config.yaml
norm_eps: 1e-06
learning_rate: 0.00231
train_tokens: 517600000
Each number is 50 + 12 x the weight over its row's rms, rounded and kept within 0 to 99. Layers, rows and columns count from 0. The size before them is the row's rms in percent of the matrix's.

# k: layer 4 attention key, 512x512, rms 0.0817, rows 350-383, columns 96-127
# q: layer 4 attention query, 512x512, rms 0.0848, rows 351-383, columns 96-127
# v: layer 4 attention value, 512x512, rms 0.0854, rows 320-332, columns 96-127
# o: layer 4 attention output (transposed), 512x512, rms 0.0753, rows 320-332, columns 96-127
k350 107:39 52 51 54 50 53 60 51 70 52 37 30 34 52 71 56 54 60 55 44 35 45 60 35 66 41 32 65 57 51 44 55
q351 097:47 50 42 30 51 50 79 31 50 60 69 72 32 36 46 45 57 75 32 64 76 54 50 57 53 46 66 62 43 43 47 65
k351 108:26 73 70 48 50 47 75 61 37 61 55 47 50 47 42 61 42 67 31 70 68 71 62 46 31 35 67 23 60 60 54 67
q352 093:61 51 34 62 48 35 44 56 64 49 44 40 64 52 56 52 37 50 63 44 34 34 46 53 58 39 58 44 45 58 53 45
k352 103:63 37 39 60 49 37 55 51 47 53 61 44 49 41 42 49 66 42 51 33 35 37 38 35 51 43 62 52 24 62 61 46
q353 099:61 35 45 52 59 41 45 13 60 41 42 33 47 41 46 50 28 60 67 39 42 24 52 25 61 34 72 50 61 33 53 58
k353 106:61 25 69 58 43 54 45 62 51 40 32 62 38 35 54 50 43 63 55 31 62 31 69 37 44 48 70 58 64 47 54 33
q354 097:50 35 25 68 54 62 36 57 61 53 44 54 60 25 50 42 41 47 39 56 56 44 29 25 59 86 26 48 41 60 46 61
k354 103:71 45 47 46 48 51 62 55 45 54 36 57 72 29 68 63 59 26 61 55 64 53 49 31 39 66 28 44 54 49 53 63
q355 092:55 45 66 70 22 39 62 40 43 33 60 54 38 50 53 48 56 34 47 59 42 61 67 33 49 53 50 51 42 45 61 46
k355 098:59 77 46 70 39 42 70 43 43 42 62 49 52 39 36 51 53 16 42 66 72 47 58 18 54 20 66 75 54 44 56 51
q356 101:51 54 63 50 59 44 43 52 44 42 52 54 55 49 68 64 52 74 61 59 36 27 65 62 70 66 38 38 63 39 34 47
k356 108:43 57 50 55 62 34 67 68 52 41 56 35 30 51 69 37 49 52 63 59 39 31 57 26 49 48 36 40 45 38 32 68
q357 094:43 70 46 61 51 41 33 33 59 43 74 45 37 59 58 36 85 50 50 36 34 39 46 38 65 52 57 53 61 54 38 72
k357 106:49 32 48 59 47 54 26 30 57 53 44 51 56 50 37 52 62 58 42 45 35 54 60 50 62 49 48 44 67 43 36 49
q358 092:48 60 58 29 49 41 40 46 57 31 51 51 47 63 58 56 58 40 37 35 60 43 57 18 77 51 47 51 31 53 39 51
k358 102:46 33 52 47 57 59 36 42 18 41 48 49 43 45 56 49 55 40 52 29 30 40 38 32 61 47 51 75 54 44 50 56
q359 098:55 53 40 54 54 51 57 48 36 47 44 42 65 36 45 44 18 43 55 47 69 51 50 51 67 60 31 43 51 68 36 51
k359 108:55 54 38 41 57 42 40 52 44 59 49 54 67 48 51 59 38 38 50 40 62 36 44 65 57 68 41 51 69 49 45 31
q360 097:73 57 44 54 66 59 36 41 66 60 73 36 45 53 45 33 54 58 62 39 75 55 52 52 68 58 55 49 39 42 51 43
k360 111:48 65 38 41 55 54 51 57 43 65 46 28 58 49 46 42 42 63 50 54 51 68 49 14 49 54 61 46 79 69 50 26
q361 094:57 70 53 42 57 33 66 63 43 49 61 47 50 51 53 61 47 33 53 53 67 54 43 51 46 64 53 63 68 41 57 61
k361 098:67 46 41 51 44 36 73 41 51 43 67 54 63 51 37 54 45 34 60 46 61 58 11 31 49 76 42 51 38 28 68 41
q362 087:72 39 50 62 50 45 54 47 70 57 56 52 59 58 54 35 56 59 38 51 69 40 47 57 64 55 49 54 47 40 41 40
k362 100:63 71 48 65 29 46 53 47 61 40 50 44 59 76 28 51 40 55 57 33 63 34 53 44 55 59 50 51 59 20 56 44
q363 093:46 45 52 42 77 63 73 64 56 51 44 30 35 30 59 47 65 57 54 46 69 55 32 41 41 38 29 46 44 69 44 55
k363 100:20 39 16 63 55 32 59 62 59 59 31 43 26 39 65 59 37 57 65 27 57 29 45 61 55 43 21 54 45 57 15 56
q364 101:39 73 53 62 39 32 19 55 61 48 55 58 42 49 70 50 59 52 51 50 40 48 60 51 40 27 56 34 37 49 50 64
k364 112:39 61 39 59 52 30 35 57 28 35 46 38 56 52 46 57 72 58 48 45 77 62 56 47 38 40 51 53 53 51 59 55
q365 095:62 34 36 38 49 56 49 53 50 44 38 37 40 57 45 54 67 63 49 37 49 42 60 54 40 40 69 55 49 63 45 75
k365 105:58 61 54 26 48 36 51 40 54 54 38 39 50 45 42 61 58 63 65 58 49 36 40 49 58 57 32 43 51 45 39 66
q366 092:53 51 53 45 46 39 38 45 65 57 50 62 34 50 56 58 68 54 63 67 65 68 62 64 63 46 73 66 35 47 52 62
k366 103:50 52 53 42 54 50 42 54 34 52 59 22 28 35 33 42 69 55 34 58 64 48 54 63 53 42 73 49 39 51 57 79
q367 099:53 57 54 46 59 68 79 64 57 72 44 60 75 21 54 61 52 60 70 41 57 51 55 50 47 46 41 53 71 36 45 39
k367 103:40 45 71 31 48 67 65 54 58 51 64 50 45 31 64 46 46 53 38 44 38 54 44 70 54 46 33 60 76 42 42 44
q368 096:61 60 47 57 49 69 84 45 50 38 24 57 42 58 47 55 71 61 57 52 70 38 48 40 52 48 50 82 48 37 46 54
k368 108:75 27 53 56 58 57 82 28 45 40 56 43 59 50 45 55 53 37 32 54 66 42 75 52 44 57 54 39 63 64 37 48
q369 106:47 39 55 33 31 37 55 37 48 43 30 54 64 38 52 57 53 62 58 66 48 38 32 23 50 65 48 34 50 63 38 39
k369 104:60 55 50 29 49 38 45 32 33 56 37 46 48 52 56 59 61 49 55 36 42 64 54 46 57 49 53 36 55 48 50 55
q370 102:57 63 58 54 51 53 54 38 73 51 47 62 55 28 42 59 70 41 53 51 29 65 37 52 65 60 52 46 46 45 59 47
k370 114:43 47 57 43 64 63 44 62 44 45 51 57 48 31 39 63 58 55 50 80 38 69 43 52 55 35 37 57 42 49 61 46
q371 098:61 49 54 44 53 70 52 61 63 35 34 58 69 51 44 29 31 74 77 49 42 28 29 63 62 80 57 58 54 61 60 43
k371 107:46 70 53 63 59 63 63 39 50 37 30 54 44 62 48 61 27 51 51 49 48 52 51 56 70 45 43 46 61 51 56 45
q372 095:35 60 46 57 49 52 49 39 55 44 39 61 59 46 39 57 50 52 43 80 32 43 51 50 59 40 60 64 52 32 64 58
k372 106:49 50 71 37 39 59 55 71 31 76 39 31 64 42 60 51 71 54 55 59 63 56 56 50 54 48 40 40 19 28 72 66
q373 100:29 36 38 46 29 40 36 59 56 53 56 50 47 47 34 53 29 49 46 40 47 42 35 58 59 56 42 52 37 56 59 57
k373 099:37 48 61 51 39 49 58 49 71 42 62 50 64 65 41 29 27 64 38 56 53 47 60 64 59 48 34 58 57 47 42 46
q374 109:42 56 39 36 61 53 46 66 45 49 51 55 48 39 46 40 55 65 56 38 40 54 29 34 56 50 47 61 56 48 34 49
k374 119:58 41 42 22 69 56 38 48 55 49 63 49 54 45 76 53 57 51 63 37 47 55 43 49 39 32 61 54 69 75 42 67
q375 092:58 53 49 35 55 62 45 63 78 42 30 50 54 42 79 45 28 64 43 43 66 64 61 40 58 45 39 37 52 44 37 50
k375 096:36 60 50 49 49 39 35 45 33 39 31 44 42 40 53 57 32 42 65 38 34 60 34 54 58 72 51 44 58 59 47 56
q376 096:66 16 54 39 53 57 45 35 50 41 64 44 68 04 67 56 35 51 54 53 44 45 72 73 52 54 60 45 42 45 74 71
k376 110:41 35 51 48 51 82 28 43 40 51 44 43 43 35 54 51 40 40 62 78 47 41 65 76 36 52 57 29 60 52 59 61
q377 097:55 68 44 49 33 51 64 41 61 23 58 53 51 66 44 65 34 51 55 63 64 53 49 33 69 49 55 64 21 70 54 39
k377 108:37 55 47 44 74 33 80 61 64 37 74 44 36 39 53 51 52 46 64 51 43 40 43 51 75 52 52 37 63 52 71 63
q378 092:40 55 56 51 66 42 41 28 42 60 40 50 41 53 55 54 43 50 40 61 46 51 54 56 59 52 45 30 69 34 43 41
k378 104:52 32 42 68 45 36 52 51 54 60 34 81 38 49 54 48 65 43 42 37 48 67 68 45 43 46 44 50 43 48 51 60
q379 102:59 47 58 68 44 60 28 63 39 41 30 27 35 39 57 48 39 54 55 56 49 33 69 60 52 30 34 45 29 50 37 30
k379 102:67 61 51 61 59 62 40 51 41 35 45 25 23 36 44 35 42 43 48 57 48 49 52 50 62 47 63 50 26 49 43 72
q380 094:45 38 33 59 59 33 51 59 32 47 53 52 45 61 55 53 62 33 50 49 55 38 52 28 50 30 53 52 66 53 66 67
k380 106:59 62 25 65 27 63 57 60 46 45 39 41 50 69 54 41 42 60 46 55 59 35 59 49 54 41 49 53 52 46 59 79
q381 096:50 57 44 57 44 56 37 61 58 65 53 41 49 37 59 68 30 60 49 58 47 36 46 44 39 45 44 35 40 56 52 38
k381 105:51 45 50 56 43 53 58 60 43 64 63 44 50 51 59 45 47 39 45 61 66 39 62 58 56 46 41 52 60 69 48 68
q382 097:64 47 42 50 35 53 46 61 77 62 39 35 54 43 50 41 63 69 46 32 58 34 30 57 43 32 59 47 53 38 37 47
k382 102:41 36 44 44 47 51 58 56 57 66 22 43 30 46 48 55 58 41 33 37 45 43 44 37 31 48 49 39 54 44 39 53
q383 100:59 41 56 52 44 47 68 52 65 59 67 44 53 54 41 44 54 49 47 48 49 65 52 46 40 59 74 38 47 56 36 64
k383 110:49 39 41 82 47 61 32 73 40 51 80 63 38 58 35 32 53 45 37 61 48 58 30 45 46 67 65 34 55 56 64 44
v320 085:48 44 50 51 59 54 45 36 40 61 59 29 83 41 53 46 38 47 37 61 40 67 28 64 40 48 50 39 44 43 35 51
o320 095:73 70 39 18 31 47 55 64 52 30 22 66 43 56 48 60 55 39 54 56 44 47 35 42 53 55 52 50 54 47 58 43
v321 089:31 49 35 60 58 54 56 54 61 46 52 32 54 49 72 67 50 45 67 73 34 58 67 65 52 66 77 41 40 60 66 45
o321 093:60 28 59 46 37 39 66 52 40 48 23 53 47 45 59 60 32 62 36 44 65 49 32 20 56 35 45 49 53 46 53 56
v322 091:50 49 58 71 55 44 44 49 28 46 43 45 79 69 48 47 54 34 42 28 60 42 54 23 50 55 50 68 60 35 36 46
o322 099:67 30 59 48 55 48 51 63 55 64 31 53 37 48 45 50 55 42 43 60 38 54 60 62 58 44 54 57 60 35 66 51
v323 088:60 61 37 59 59 48 70 49 39 43 23 41 65 61 62 50 52 38 38 28 72 59 43 72 48 56 70 63 51 55 31 41
o323 099:41 46 79 43 35 51 57 62 64 60 41 49 29 59 35 52 43 37 50 50 36 32 63 43 40 52 51 67 33 39 45 42
v324 089:46 53 44 65 56 43 32 49 65 42 64 67 41 58 47 52 38 57 47 30 62 27 48 47 65 65 53 51 44 49 41 61
o324 093:59 49 48 35 42 58 72 63 65 55 47 61 52 60 64 43 55 53 46 74 56 77 72 52 40 27 63 37 48 44 48 50
v325 095:69 74 48 54 57 40 42 51 51 36 60 50 49 38 51 43 39 52 60 48 51 43 69 41 51 47 38 41 85 49 42 43
o325 096:49 39 59 50 55 47 40 61 59 72 48 45 27 42 55 51 72 55 47 48 57 62 53 53 62 43 68 55 37 46 44 34
v326 089:50 42 32 51 73 57 43 57 66 39 47 36 76 64 57 44 40 62 58 28 48 42 57 68 43 91 59 48 66 43 48 37
o326 097:46 56 73 65 72 58 45 49 42 82 63 60 37 31 63 44 59 66 54 34 36 56 56 53 45 25 37 63 40 50 53 74
v327 088:49 64 70 72 47 44 43 59 48 49 67 58 41 59 72 53 65 71 50 23 51 53 64 63 58 62 32 55 34 44 83 69
o327 094:38 43 36 49 81 65 51 48 50 59 37 51 41 34 62 49 41 47 40 59 74 61 41 52 55 47 57 50 41 48 50 29
v328 087:48 54 44 47 69 35 65 40 47 69 66 51 37 42 46 38 40 50 45 32 81 23 38 53 54 67 68 46 46 44 14 50
o328 093:37 47 46 56 47 60 53 35 58 52 50 37 57 59 37 44 42 56 57 55 21 51 62 54 50 43 52 40 63 63 49 47
v329 097:64 62 46 68 34 41 60 56 58 66 30 83 56 58 74 56 49 46 50 26 43 41 40 32 38 62 57 36 62 36 43 39
o329 100:46 34 66 41 43 34 57 55 59 48 55 37 45 64 19 53 39 44 70 64 75 49 60 37 39 25 53 58 36 58 51 58
v330 085:56 44 53 67 44 52 42 51 51 77 75 45 69 54 43 42 46 47 51 39 60 58 54 51 53 56 61 38 68 34 47 68
o330 089:62 64 41 52 62 68 61 60 58 46 43 49 30 47 56 48 45 66 55 48 43 30 40 55 43 46 27 52 35 58 49 41
v331 092:37 56 47 33 46 64 40 53 58 33 45 37 24 37 61 41 69 60 56 63 54 35 42 49 36 42 45 42 56 53 53 65
o331 098:59 42 56 65 63 53 34 51 67 60 54 50 59 52 38 52 43 41 51 39 46 52 45 52 71 57 52 41 65 47 65 34
v332 090:61 43 49 41 51 47 45 38 60 58 35 45 12 41 47 61 49 57 60 73 42 48 30 41 48 45 40 56 50 52 56 49
o332 093:40 47 71 61 52 75 54 54 39 48 52 57 69 58 49 59 65 35 24 54 50 68 53 58 42 53 56 50 65 56 41 66